Weights of a small transformer language model.
Size: width 224, 7 heads of 32, 5.82M parameters.
Each number is 128 + 24 x the weight over its row's rms, rounded and kept within 0 to 255. Layers, rows and columns count from 0. Numbers have three digits each. The size before them is the row's rms in percent of the matrix's.

# up: layer 5 MLP up, 448x224, rms 0.0703, rows 69-143, columns 112-167
# down: layer 5 MLP down (transposed), 448x224, rms 0.0566, rows 69-143, columns 112-167
# gate: layer 5 MLP gate, 448x224, rms 0.0689, rows 70-144, columns 112-167
up69 093:132143122158118118095108108107104131167132135178128131165137145141126136090137123132148121139128076203129106088156112101148114126108166171132112100153123139153120144139
down69 093:132108123104142135144131172106153178080165140095091137128124126109157145121122138135147076125125156116124145141112123172093129143158075173169107171095150114105191119156
gate70 109:101157077152123108105111147142110134133146155093104139131118128123076124081149126125102099082093148108105163158128137121157156057150116098186142162128133104106140122131
up70 110:133159138103128086160147131109112116062140113125101112126167133128108128081100121118143084109111118129101117147098134164104135121112121151127133159145116118118095079108
down70 104:133108131168133105139125101117092103149162104102142133170143120176155157140110166143120159134082119116117095086115097108153144113133111159182153123134171126084100126181
gate71 099:158096148143121140115124142152159147116088135141146147136140099107140166097138150121097100131103078092126155123150087169127107127168142089096117136126115106120111167093
up71 097:209140113103122119128072132145118109102147106119127127144092148152144160130113118126094096113139160144147125090117107106121128105136138144128152136128160128163115136137
down71 098:115093109149134154135155135128119118157149128140122108072168109128131100110104152104172165167135115101122079151118140176146131120119086099154118125125129135077135127128
gate72 101:124126118113123154093135117132130169160134168154118121147125142101105094109132108142159140111127125154148169142133143129091124109136112156115150124095157162121169129096
up72 097:126158124120124146099143144098084103196143139112113099109098101116104115163120116135078153101118135087129136099119136131103133127141107123129104145112141103103169109120
down72 106:122115122087154119107145122125150150147132181152157106130130138103135117120135147106142086100115104159123105123119124108095105137142112145143186110127128117127062120161
gate73 104:139147158167125125122122104146130120110117090122109139125138112102119141110104133125121079154070116123114133123148156147131179130101137141115129089163101126095164155148
up73 109:131102139133162132126107126093181094173098105135090150125124121111174152144097151147119141134116118102119125113119147116119133161117137100082108122136128123142143127149
down73 106:079195116099109129110096149111092144140153124124128096085118098125138092128120088149138122151142111150158144103139132118111095121147091117142123127128081159129119177121
gate74 096:122127134119140153109177149171111089161138109128134136119133143130104117127142105118144132064145104123171108095133147116170110167123159138101120125171123186107086150101
up74 090:133159136121104112134116119182133119107129088138145119099160161111139121106157115140102144144089143112117140118064170101156080116138132079114135147114141097109157120137
down74 093:143126114106170105160114141086087105156113101113134140111102118160085148123127099109122152120147123171096104151154087137115119113119082119148114138176120115156085138106
gate75 101:111131119161140121102091138130141119140143123093101104139084094130136138112135152122150127163156095117114109115115159154146114120174126110134128122122115151125097114101
up75 107:141148123129085090157148155106105153127133128100135087126166142135109136134144102105125141114133119125103140120134119117073149109098111142069137094125115150161139125150
down75 102:099110140138132125132146155137139100142130154110102136137141113159100154136095155126181111110152099139118152139109134096105124115128144137096122156118088087134136115143
gate76 104:109114081147193102153115115140173106143106126116060155142087106144137140112119154122071116141107131153121123127184126144132134124137139137122089111129164103112143123165
up76 110:123087131124160132116102101123142112121114144151152165094122118174120144150109199109128175124125148095153119088145097140086113086130127129147098077134094087131127137107
down76 104:147105168130151115123146160117126134159129123109140138154151127121140136161129146151105117081121102176123123129066137138132085209112108162111138180140106120119158128113
gate77 100:165121160121159148095079118164121142150137081105095153106148142155126118104111117112104109166112106135111111117133108119091161116114166145108137141085071116121126096127
up77 112:151184100156120097142106118118166201115111136104110116139156150120130116129135114110125121128131120116114140118160129115122111123120144145183158136145127149108134108156
down77 104:139178184175140130139128134155152117118135153108142126145097146105123117135165145137132130105148135113151147128104115177134112136144082123148137119121136159120111102151
gate78 098:186139125114145128066104128107089165140162092112172120138140116139087090136097147103115132147129120147097123150140129159135155126125126127138142132110144130134118114124
up78 096:129103096138146151111108171111113128123113131139128087133116085142154166108146112142052106174083103113169144142137075099126126132110182137153108128128144145135150124113
down78 098:161148093103098142112125100143088150124125124133147119111099118113092139120142146114139171138102142154143132121140170128145130084115097107132182138134134157142104158153
gate79 096:108119096120158120125113094182098162124094154107181087130129121116097082121134126099108105086144139123132144141106116150128103110120109134168129126093169167103106131139
up79 095:116113122125093117121053168108143103110105106161128151095162162154157113122154131100104118137170101141154143101051165129143118118056102106146163139111160107147115138084
down79 094:079135101067142159138172107140122118123159120132148146114096121107127158127103102142138122084115134089123125153140105120103083132170145159109120097148061099119140118133
gate80 099:151114079137119127124149136096154060117135131110128122146165104143120176126141099169099142133090153121136105142088115151106132135120184142162141130154145123122145153114
up80 098:100125120069100133097124094129118156183120163150122136131122113120111099140190146161109124110140144141138154140129134087148152163113117124102119144137158164121090081127
down80 093:150113160190136161194141163088133115112137129138163130144127154161131161150114101101159116153105117141117109110100116140118158140109136147147141147142177086119130175090
gate81 102:130114152143133130118127140128116105152119131071106149097139110093120129139153123159107122113138137182093162099046117147133109158147159101142120125111135148140110124125
up81 097:079152127110094090145115121127145142162119148149149087107111122132090113133129099122130147112133144115131129163133104084096127115109136144115125154153134090088128138131
down81 097:157117106089137159152125102144129131157120127124120154125163138092120173095118123114119144110179127170145169108122162110113153129148143127146126112129122147120121150145
gate82 102:147118132113137125158161120117121115127081122135079107068119108140133136113098162142103112119075129157103124178132147137138127147117197131100131125107145148149137088169
up82 100:162104142106182099154097118141138123123095113120109192155119098093123163150118153114144107128105157177079119142133140081107113102110165119176128132115110136138132130110
down82 097:167131135112140135124158096132122126076134145161144130158146143123145119119119125167124108112137151122141149136148155135136169129109114151117137119126089132082116112185
gate83 101:159132128153146134120061140120143136111123112121151137119124119107123175100139154100151077152128141120106112094144119170161142112158131106129156125140138144109120167115
up83 098:153127132134148146084072152131124114131131154149116174110139138097159127130080170119091122150143161131179133137153139155131072143131058163154176122179140143147133092096
down83 106:115142127145146142173140137138067094102116137091153115123129109133073118169109085121177096087179138174132147106100154130151128112181181104134095131104121135113147143128
gate84 090:092138116128136076077120122109116112119109119139180131157180138094080108167172095130105149089133104154129113126140158132142111113144095092133144166088086137128089149172
up84 087:116100099120093101104119167108075126126124109070119109125138166170158133102149069129132129121087085139131118131127110155146131113144161106107164184158095104122135155142
down84 085:140130126085104127125149094180183127139156127168116142114120100114082117110113150128105122139160122124132102145147117063135091086143133123167105115184129147104142112127
gate85 101:118134123144132113103123105131106150161147137102148103149129112136131153147133105149177131117113158099101144114125114139149126157093138109128125156113113168134145159124
up85 101:119120126113137125110123116116086142185103159139109099112125150146136108147129100123134169156093117109119119147111142106116146159151158129084101105121181103118116137148
down85 103:172135111173141125146147149106145174163157139109152114164137112114129145118138137159114089129150130127168160100151159132121127148081141112147156129095098134164166107104
gate86 098:138176115149124084118129141146105130118165077137120164119106145107091083124078110118124103144124128120124158124186129124183117110129124179156136116109179113153169135151
up86 099:144151120127129145125209132089148134133133159139131174173118138112087139077145120145114145075166162127155121130111158150093135113073134140145127175151122132142101137119
down86 098:106075110125109143146130112152150133143092123148149150122137124136158125130124134110146123139089168095138124132113084146155118126114111156102119106095125107102106152109
gate87 099:115089125151103147142127140094149142154118073066135113134173089139148143115115119135100165120158087152137106155110139119114099123145133108110168142113146138145127116159
up87 095:144128160144117176113142117118136157152153103138130117110115113114127090113150112095134103146123125115127157141158149117156139093134089110126194071170132168129097110153
down87 099:119090103128121131158127132115102114090107096129155115147147173098159116172114099140126099130133154133156093101142160177156133189121152113092076175123095117138131147139
gate88 097:155148150152125127119103141159080101102127113093164134168098078074110129150159144151120095105100141124095104114126130174161135107161164131144116093137098156101139137105
up88 100:151119122149149153099124125158112095101099117117128134128146127072128159140127119144118123148105158133140123158136173138165179120158126128124117091134078156128118148097
down88 100:121076138070167129109163128097133104102143139188078125129129138165135113135156119146134149115148078130141056129107094126113149130174130159140139112121125099121125113130
gate89 095:121112143173153138154127130086132128133126145100178122137129109136167143158111130108089141109147116138123134120101144171070086145143151144121101163114147127158161143143
up89 089:136144159114093138104136098144115142136154144129152076117142149109146107141137105127106083163129102148120151091088153119131123119102152175129132134123099135166156164149
down89 092:154123112114154111145102079169137129126129105150100120109119099151182133153110141131138144119145154100112107131168123152108106111143141105134127099130140104152095141119
gate90 101:079133123122145127132142102109103154134136119143137124119129096113110102066128122162171094166102147138135123166168135137191188114160143120170122172104169150117118112152
up90 091:150114132124127150151143065125118135134121117132130212138151108125127101136130172158131108116138124102162120093131175115110149100176141145139099072102108145123095134122
down90 102:106161133131099112127112143154117104096143126131143078154154100090136113169121106144141136142183137145118117151130123166139134165133123124136145168106151144095141106093
gate91 105:146126142154174124136120114133125146129107136138125125138140103089156177119168119174149116111095113164130158151108175133084122123162142076103140137081160097106138134150
up91 106:099159100124128141128107152078069137141134151131117144133120080176125130144098111113110109079139156112159125107131128137170153138093120115157172187140122126128160090088
down91 104:167113159118131086126112080187136151141110123114149107147129107127122101099135147129136141133112153134095083084156140132116123123111116150109094106144197110122167134112
gate92 105:131128161152150088152143164147156145156135099081099146136106147157120135118100093136103119119144119111157100169139155111159171120169143096143157123114120143120123138110
up92 107:149158108111108109131103109145105141141129099134120163133117125155110101147124116121121145072137148114092152097113132110134111100124123139110162138140106073083141144169
down92 109:154133140117071117146125134161170130119111135112140117092127127127110123093106122124135128150112116118140092152117145108139164152189138101076076150142147130120161142114
gate93 106:164090099178148147143125096179125106158110136096152138126096092113108160132144141150159101123110092143106140149125133127131126127147109103134119100129135127145131156114
up93 105:165134139156142147193100136097140171134133141104115136100122091126158126095172157156061092132102148140121096174120104157148153143138157109122119133155079137107102153154
down93 106:064147134132109100143128131168158099171113125101114099157080094145133122164115125102093123139107144121099082120136108109130116131126096112154143113153168095123166088166
gate94 094:116136136120165141121124128110137132115128124125088059140124136111109122095137126116151131131110144094098139116096161175145121139176131114112092075098130106103144148131
up94 092:129111115128126151127141158125151134110120118152091069122121145115134104117081108103153131175131157082092123127093117146086116179124132131101098088147125128135160116142
down94 093:158122170177143112151084091119117109116130126099138167148114159122149144108111115132142105132119150136139111111145145083127133136110180129118141112129152124108076123134
gate95 107:126097149093174104163111121107138140126164107088111112164129131152137102093160120140175112116073163116125143143099117156135126083132134149114188137095101100140125125098
up95 110:121147145100163113149126160165152100144160144120138101158137133106157128094120126121156132131120149125143097158140133121158110139117108149102146128130175122116156120131
down95 110:135140117161127117116156162137114129165082133123142066124174148121097133133160130129125114090113140156114112129107114141127141130195135096140115128135102102121136119154
gate96 104:116110096091107089163134126124144173124114180130133098167113102090085126147149124086126108070143129112117125109177133119157148084109122121175180143075105173079131125128
up96 107:131147159148101150173134186077117088115158129159134148109092131119146100136126102087127129125129130141152121157150139142151115135146147114086149137160189140146137135133
down96 105:134117157141197160125121121129083134113117085114117164129125113147122162102111110202151106101139102110080179082140158106109134109162116087152119127135122118112122120083
gate97 103:164099147145143122111072147169161136153167069096106126152078103137131116105123111154134123157121131089102088107107106163128168147162149111144163174119128159108125097134
up97 116:099126125164174117093113111083109155101148181098097108110121090129128090150158135099151135141141133103147145096057120130102155119128128124164143088097170122159126129116
down97 110:152113121106131125124136143112142127087114119111165146146150141127111107114164131114127106114131175125152113154129134111151108149086124168154157142124166153110112151113
gate98 104:117109109179122110118127107161152139116141127113102114111114129125097168147168122171160097145127122157105125129147121092097160069134146102154109170098149151134113144114
up98 101:141111107074113097170115127169109111103113114140135164164148168140106122148113095140138130112153114145135108127133127133155083145097108165076109075149096159118136137168
down98 103:138150197132153109081145126159147144151161127130136135131096157095114123097116155123125096134126135116120123131129124151069130134182145110113085133134144172113144116110
gate99 103:135181085108109085075134127111077109148123143146128138110113111117131098120140094142109169111139149105116102102134114128158123127144178124124120110112148096143134162111
up99 098:139153140153122106108132137195148113112133147131078143125118142109111087177120147147109110140148153157138144133147154130120104141135131088115131151092082120175117145148
down99 101:123129117049101155139107163075131135117140110148097183084188133135123130125101154124079175107122132112139110148108118162114121098106120185148112133154094121166107127149
gate100 097:119165106103163151167095132183148146148088135114136129102133124140166177107096120111122104123140105130125149164120145127139138125121185107131097110149148081122181179121
up100 099:133122164149114137139121171133123133083112096111139155110163113141159131154141139142183100120109139140086091102080148142121087110165134207108108149142119141131161146163
down100 100:122083116132166141068131132136153098117142128181135128137068148130150122111163108119136163108144131106123160138146161107170130108124121124138115095161162144151151125104
gate101 096:114161076126145095121101141128114097112090108122109124098123161125103090132135098139084112152121122152132105179131142172140123148116130147122162152119116153130171140095
up101 095:136186115182141138145137169140117079091192119127144071139121182101142170094108172106131126157129089138102116136114120154144139094099136167108124104124137116121115155131
down101 101:096111125115131123115142145088080127134101148115111136118141115117155122119126120151124151122107169116094136126127126099118120154087129099093130132092135107189170133115
gate102 102:138112136105134141134125117100153153077128125096099152159089138081142141084108156118144126076153161105138169170132119139089140143113140129114179145138123123102167138084
up102 103:123161139131102159130150119147082132125122144118128150126138122155171145122140119127115153140155116131152086152147139167148084137113131126115165098125138138145154136159
down102 109:147109117132117096197089119144152098104149142125108095129115161098104124159123149139142098113125129143110156123093106100128146118085098119174118148117102127130083111099
gate103 086:129121131120186130127132135119104082146195167110146130153164100117147155132152158125136155129109132144103151152069122138167110171108152114176152144131084124123144131161
up103 082:099153115162145138139130117118136112135147153123155114120088093170114115126169130168119136141087132085096142120116150131149159086149111105129096117088147130143171132107
down103 079:108125137163164134113132160101100125116161096105128140143168111087170122151152127070136122118111118168153143143107127117107105164089137171119118137142150104144121128168
gate104 097:109079151155131126104104114177129123150119066120150100125098100109138192155101124113125114148110130125146124095118118138140181092148113111121162138141136091109118138102
up104 094:122121129124136133099089147088122091139095138095116092137152112155148090131114102130138131137099126139139121133070132174057108164153139109155128174106153128158129127155
down104 095:125143099070085121144115140139145091132139111160131177104142126105173138167136117119106150134164118137153132129176083071159098117132110176121139104156186129141129145102
gate105 105:164099124133141133132091129112123076145110144129136134134155107060103135120126133141153113137117146117109158137139127134133122103151154101116136135127114101144148129106
up105 099:141121099106131156115127134088154133134138132100120127177137074148148119135142099110108137098125137109118127101160140141094127113134113125109145163092164131137178145127
down105 107:101127129153121149164151127136118114144136139172162152145153143116111122169159103130134158141100153161124108155125114168117131123096137151089107114154077141112095091117
gate106 098:174123103115121071157110127110094146127117118121141096101134144103069104120142139111134144107135117104126155093178135085098113133106100106146143149130117127170139105129
up106 092:131130182123111150142201118153154119099113132142106140099112124175151119165161097157136114157079128093118115132097113179145111112160127111121160121158115141121128199150
down106 096:093110108125144118104142087127110090141110115115146152128163167136105135099121142127166125078141124156123168151118143088112151133123058150143092144109130126136101134098
gate107 098:128105125140132128130110117165140142121137142144144127138119100085095147091134113149115106112101103156124122117106131156176155090141107143150145156127153109139137162145
up107 101:155122174156122120104142112092084115131106079154143146113101119162136100156111100109142123160120111122121156163121161113084136143144108112145155154097146123148120166139
down107 099:137102114141162113116115120166147212146141169123120136152139133097144108148102159142145118105128163125107160121101131112146123120146074124090163140130130089139164108145
gate108 094:144161159158170143105148116138146114141113156132126163127178112141077133081128144142127123135124121173141137121079137120105140097110143105132139092147129118103095119127
up108 097:113102116144133116121138123081131159096121081098117138097105124129127167155084120096119112140171081153090111188113155133099168124111092136116085106123103105166177108139
down108 092:124162126117145144131168166151111134182151188145127126139179106145106103123129073171153114145126086110117162060089129185149142135158154105106130129136103137114108155123
gate109 081:127131147122099094145158145150168168128155170095155130098146116141144078138115122126133149122188139147149128140123119099101119155153157139096114136149140111163095134148
up109 073:130149146129170140110170131106125079095155157156110155143123158109115095161098114129160127119105173146159115131119141118095106139119130155124134157108147190130172091129
down109 068:150121101146144149119080145147112147155094092115130128133085103127115158123160121123110085135092089104123128128141119154150160103117109097157151095118126124126106137107
gate110 098:125171088113123111108108125099126101175111102146099117132092067111115100092151131119099150091146104091139126130141113155127117116108114141113149147153093157127114102173
up110 097:130141189118107181136067106164116117088148128119129108116186164136122157147101153118092111160135129132120117130118132158089121113115137120118145067138147105129123123098
down110 098:121134101123144122150183136137148164158124134082152133110078125137100147109152120111149131107134084135136132110126120138169160116150129133137086126122111140094146139112
gate111 105:113143138134152083139140111075122111172151145131153112126162114125108101130132116103119132133135122109125101149126154141111176140155130090115135142100138104116147144081
up111 105:064114154154120140107114172099146163170112175158154112102165120158078134105095147128158127147131154125122131134113137152068127120166127110120140144120095122112099160138
down111 107:160112137135119180152118107116166105110145131141101124114147109096145116105125157115134104154130148110139116160127115114145117093130134152100131141150120168153143118100
gate112 099:191156102176136087158112118129143169121124114119095143123144146124106144136166110095164105113161121168094138115126099121100159146130147112131115158151155122160115155124
up112 098:146149129145172131182138099148123112066104120127118151114103131156171135096123142104125113121135156142138127166163167113118191121109108131126124116108120118182109110164
down112 100:149080123120080127104163191208128123118126121123116095171131125113124145123091132115140132108169141121123131147100146136162118137130131108105120129113150141161092144169
gate113 099:150080118108099093091131131161149133152080078125125142123107116106130170121176155133126099070124131115106158133089123153178147145146187076126133111105142092091115106139
up113 101:124107119118108132155119102145127151131161157182085089157127165125162124118091130107125134152112120139123153160126142131104118118050136145116161160127172123106169120102
down113 104:149104169130100097101102114152140154092112118103122158168099164100117146124119111115133140103117126139102135131121125130108150129123137083101151107138122074137108170122
gate114 102:058110088088087108131113149113099142137117128094113105104144117123113135118154075139175122131094108111093117154109174125168092106126073163151135156108106158131153122102
up114 101:131115136138157132130104145118093149137121117126150137123127125135173160168143148150111134104143118173111111170097181129086096129121126107108130118176116131136122146142
down114 100:148114154150081104136110155148128101120137144120136130144126147114108121145141049138151134123135105106147132127070128157137085173116106084133122119156110134123127146088
gate115 100:129135113129163108131113100178163121181094078104114153118109063133127180135126098151167108141147109120150132119121139116123142127168153114147102131128162145126117154148
up115 101:113128131148132107107114124139120132152178180136149128125114099131111151115170126118120088139098111133123130121099164124095120145126215142151111128135196127068160136115
down115 099:099130103153145107117155106139114130155124105083078147120084079136160168138139123111163112155145131150161115144115090141143141115138118144142120123145124133142122088156
gate116 096:147147087166153130128110175078134144144114103116117114145101143118125149089175094135080057126120104113136130128125138105088160123134135103097142140102135133102129107109
up116 103:117185097157140129119141171082095107169130130125123122116109160148148150152173102087131131135093122113156118156118165087091157118113114098106130098135134151084116137077
down116 093:162112128113135148133150090155111106151146186104167123116161122150124086111098128133192174126119157148146120085105111115107149145142131083145079127137108173103114137149
gate117 098:124106128145098153127128077192130147105093119085116164135094111148129150094130139118126128087117125078101134077129090109099124119099133139134159144109101097089105111186
up117 097:106113137139116088113112150132137120138176113110145113121123117105100123131113124080116132137110116170121141108115108138106106104140116112185080131157135127124112152123
down117 096:147101163096079172133123143143135167108132096126125170122156132149143137097143104158126131131163131134159159120176125093126118178084174105121208105130081099137138121121
gate118 090:115147114085132145142122125141084119086116133099141140131121114146137143112125157146115111083111111169120112158150126132125136123141142094139101123125123082149104118166
up118 089:168135120173183137119132115121146138138118091128121121124139094066134133121111143172114108129106143116122130123168124120149129104141093119147157093135097155094142109144
down118 085:089134151147102125122114088103118091076160134092139169158160149162136124115133128116085111122105108129167104115110090113150115134146163118131109138123156137158147178071
gate119 096:124122140069114119114126120141137142113145119125123114118096102124161118162154138109152097123122106145086131119122137109102120137114121110125138102148118109121173139164
up119 099:134122171145149148128125139175171163070144083151122158110144154133128120132131178135126104096197128139122133121117130110142150101122130126151125130134110147134116125098
down119 098:148138132115098134081123143111120112189133171120120129129105125177141127125178128130108133105119141124120116098154106132134125089141145109139079155144117140156159148136
gate120 108:161141156146110138118175142104121137096090121103126121150185107116088121122167142162154091103068110161142144148094106129144149111150113121153127109071135129122120132142
up120 116:106124154128125082127132124097061147113130138159162101124122136132129135073114134160132142129127105116166140103129124152086159161141175129124135137175141095116076146132
down120 114:130136150122119129097155139147162129135135166140118140126171151099124110105153125172122089105150142126124161136070109129135140178147071119152094112151142139127142117151
gate121 098:108107086114137162123102141116080145153158121099153129132137117117144143128140170105122111137126118146147181147140142137146131068133173128100153104141126131116154191090
up121 094:135114119088083084088128125089147147170093101148151081079153135138155123098110085120163151110162124128125105123143121166133130140119129103108130116141142122116139161125
down121 099:109101126173162164107101102147095077111138155102108152151108151109137119136145114146070119097117146100141095136147119078133148132141132140152097128137132148110123123158
gate122 097:149133160089124112111116114080104142139109106178101157102124153143120167095146144161139086147065068108107126143059125128123136121125080111145109120098146115131111157095
up122 089:150139163178147136106136130140095119108144134138167148182099144117126167108161144147161106120100138108115139119125114139186119124162158120177140110091143158105118094062
down122 094:112101122115158141085136120133165146105089073166124125104123134136152128105102169158127065119102119152112124145103162119116121074106118139103155115179131117134124128167
gate123 106:135145104142179118116121119153111127135153146139155155116119084126113144108115152105125131154075115153091152128159163117118154104138132131135140079098113113143125152089
up123 105:134141147130115137117130095108128144095150127171121126098115060128141159100133123185170129125086107141129108097124095153124088134141116129151150129141177108145122143108
down123 111:121122074103132107137166158131176161115137128135162122136129201123145081123111134137123095091132139145172105112146112163158140159104102119108124145131163148118173124141
gate124 095:174082126148128163131130190122114117132134134084154102148128108142109163101155145169117091128144137154131171157132112130172120122117137134115130137079109104177119114120
up124 094:124149117137108122129137120165124113124140111149113089126105129179142168116090147093098121165134102135159094128132097134051138148149149161149110108109166125127148163122
down124 097:105071096092164120150113144112131103150123121127127144115150148166125099137131134131130104125120145126108144198099152162144133100130096124154133159107095082073137099114
gate125 104:134147124128117117131140107124127154136120114111095114096151097118095122108162141149110129142125126135105154136126167142122194147113138118101139124105151122143176117131
up125 103:100108081127099135115127147102114131162129129114085106122110131130138114130146125117158121154136128155109110131125160127104129128139106133138153137163122100109165164119
down125 105:121121126159124144195143131143128076120175133119186140124153120166169082089107135151153140144119137143152127151110133106161119151133141125160121152087159126131143102136
gate126 095:153128105126103160133123157136121113128139143078132177139131128098153114125124122138151127085104147127143157132120132140126128115133115112102148111125084161153075090151
up126 089:116104087123143120142134162096111128138118151071139111123140129136133073126152110146148139078111155122127105125062119142110147080131111119142119124161109088158115108133
down126 094:144125107149112131174134142129136153126144132150118129159141134131123107121108138083136159145112104122147172132153134117130076138097120120115165085116089123131114094119
gate127 097:158130085127125127112095154140091171136101139140107126130078122136150133116123085139098143170139118119117081141103137177161101145124109157152149122073147101107127122100
up127 094:133125183187161134105122123102120106118115096126133138106124122151140150125090152122113089136157107124102101145165132114095126149138130115122081139179120124139164170111
down127 095:158138075116108111121099155128115127184114130097112120117141081106146104090121095124125138142181142126173124116120086139160154138158108154132156116153136141113137107119
gate128 100:108122128101178108128108133105131180157135161111159105157145107103036126133124118163115103114119104132133131124136151145104198152142116113115163148102114114093162119108
up128 104:109178133142089107108132135134121165142082138133123126152142128173122135140131082102105169118160126137101132107107160130143162160138158173142124202125128115159099154145
down128 104:084129098127074142097082125093122106137164114105121173117100175100124118083104138140144123160074159137100144106108116107162103106089101136143151104105131093114147116127
gate129 105:128135131158110129128095100128130141140148126141148084130153093158147169121107103109120117140142136164127114118114112142152095105128127168102156118131134125126137115144
up129 105:090165100087107144104116126121150148119139142154148142135136091155140133134128159176162133093105117154117125105115150155135069140151153115133095127111181170126130132185
down129 108:099104132156124090157105139129125152142076131126130127120188129139134135117152120139095106143177139109125150172086088196157141153099146159149154124129133096084140118158
gate130 096:142147160077138163129106166159140135125098093096107095134113119162130137088127115135104080169136106086107123126119121188157139121120144125119102120092099108107173093155
up130 097:142093112130116127121123163148138132147118153170125097105127150139115115171103121138074138086121130119099150135104113150172099109092136157121147131117127134106168110136
down130 095:089137130143114115120133118153131132133133130097099122135117099114118124126117119108146129136096119118148116088135151151109111158128153097130092161125131117140118133094
gate131 099:146150131086136117103161098123151122109145132104106101115113150097119064141149111158122106114145110131137105127075154134160129108154102130118127134145107151183139164138
up131 092:162151112078130155147184102104147155094125137104139119122107139121090081108118106115139121139101116112103110164135119152170104112131112182139164118103124125148183130158
down131 096:128118101166098114141078143155105148177122101126141166177137124149140166095128153178119142147104165141172123129158103102106143154086151105106143130100125138140099121102
gate132 105:104112070127128134105136153124127129137127108077156102080123077091053104136144104118125139099105113117126152119184141171172111079095124114175149164098122122145168112108
up132 109:118143100105090085121124123113157155095148120126139148122144154105096116114147112137074142131074150097124116119128095122121094121136136186127150128105141123098144161108
down132 109:080144157137126182117159168099121103116127137094111121177155158121130144086113162113103100132110112129114135143076166110126124101108119158121112137126118126164123145152
gate133 102:168145162138152133120128129147108148141165094079115111133150065155092140119162124156094125130098132144147161120145161103130145157142173134149125113124127119093135125112
up133 109:129099169137181118121139123147088123143177093117113161140168104117111101142138159114126108127099153172153157108113154101139140141126153126143109096138147135091157119120
down133 097:128145096118124137129143123144152091127121165122145162113152122129180173114095142138126110152162153088136152130098118100129129125116151119119144147135128135153083113176
gate134 106:117168114138111124100145145102136126119102101096131137116143164110055114160181140101134154101128107078107133165112108146138152161155108099124118179088107120128124132137
up134 113:130126086138133109096124133110118119148102126146131122150123113106063107131135142133099117105116156155152162124125139119170141130153098122181145143118119143084060106096
down134 105:133157128104177107131156123144129173143121118107111159129130145105116108140110155117126159125142142135148138132112117091140109128106124133098105133113122177099162165103
gate135 100:122174113146155137117165145173113126155125120100172078112129091112130113148145078156069149129118131099131122109117155131099188104162155105088174143117126090160148153135
up135 097:142109097126147120117142178084147109146108160153094130102130163125101166148114146106089125126122122110129126083134102113126129131204125147125102108085123144157142127181
down135 099:125136167129132157153113119138105130182098121107133142154125176100099108097138087116134146181107110160086088148168149093130112100125132097127111124190102119144119136081
gate136 101:143119093171132132105085116090112131165095156103120113140122149124085075160155128151123148082135121149137160151134121132131177123110146113133143142105126123123143108091
up136 100:130153086120111101136102127118118169109136149155112099158144121119108101144124154162106126138162137121112131136110115152126166115144097085117171145127164116090125104142
down136 100:137137151141159131144129130125149108110128160086065156114138122106137146061120096096128143132102122091079116119135116112107127139181129125128084131138110110130145161130
gate137 098:124149118146165119074139129113122139138138125103125121102102096136120082091096132152125117105124144117108127155106167119109158156153121109108127140100106141066194134134
up137 097:119092115111145117150110146122127134150105136138102100130092139115131167118134141122105153146129124136137131163145101140166112114124162118128089119136151123115102146134
down137 077:159124116129139166124068123112125141231144098116114138124137110117155161106107146135136113120126139135198140134102110122101144158124119134127143122136153120148120160120
gate138 099:120119073116124102144128150137153136136146124112044114148140091116116153092095078090137114105078118114121102135100081112128126116189110138140127122117116111149138122121
up138 101:155113147129118140125109146106203141115124109153127144119132110131141115131086171158115084148137129110139101130117116106109106146080151175132129134163183154172134131091
down138 098:119112168166115125156125101116118070091134113102154106127120182157132138135171140118144142132099118133134138114142118110143160076151108105136083132127101153066123147163
gate139 094:123059125154135127147093146158140123131093134140132139133146147157144171118137164141136122119079119164096119127161110124124161110112104093112128148102134102153154123120
up139 090:110114155100143156081149131096133115076145092105104108116131173132123134107084125103136141123133136118124144167107112172129118114064176129097113161145121147096133130166
down139 092:132131150140154178126130132120104178140156170119136177136164154114115130087134149083141120123105146158142134138164118136142146122140132099131123108081144106099103141101
gate140 099:130138117133175138120102158123138157144120076136107124096124128142157150126115132113151108168127111137080154140103172151099121135124140108147152117153141110125131134158
up140 103:153128090156072126099169118140108155095119171148135132147113137114106063105137094112151181119119124101150160111162107126174151105108110132152143127132120134103108106144
down140 100:162145185087124117122116128128145116153109139102153122103156120097061141135131120136138108101125066092113127154125112145097142144112139128104127157132148115141148118145
gate141 097:117123089141153042146094103144142143179133111127112113083108136134059131107151086152123129099098099119102130177128100143182120088150114088156140154096072143098172145121
up141 107:144118120106127151128138162094112125131119137157123123160162110108189094117120103141135081150157109153132132135125127127119188167112127110115109092205158126191111095119
down141 094:141109093134153136151107115123172157125136144126113147161121147123120177121135123123126140107109105141096115159096051112126091123173150105116126160093135135106161150126
gate142 094:095141163107127092130113182112149137121120100118097170153124113125142189141125118141082113123149144118112130194117145111103161151122098097100132134061157111123138119162
up142 094:089158152128109121144124167103151105128102111138090172147104150116141130078070149134105111161147115110112092194101161153114143156098118138104109118111116106116163140148
down142 092:117126108134164167117126111132151129117146154139181125128131145144118170139131124156129182142079114158129172131147110152124126135187128153140124098138132137150112144118
gate143 098:171072128150156114137149127154140137124094117135126153129127146147105105091125155106097086088071149143127103167131131170116131138100129139147156139125107131129129188126
up143 092:140136160132122121135140084183161107130136143163119130119098122106115158097174137131156129084101118131125148143135124065145103070121143145159101081113110132112121148084
down143 095:107095110171165133090149150097153118111121100081146132147147122142113042163108131127118126134112119135148113110141115156121126197145115151114085130142133132106115163167
gate144 099:169127146160112121118132139099125131159135104139114116148162145099129137161111172125121112159153126098143094101126106098150116104143108114189118118106120148090078143085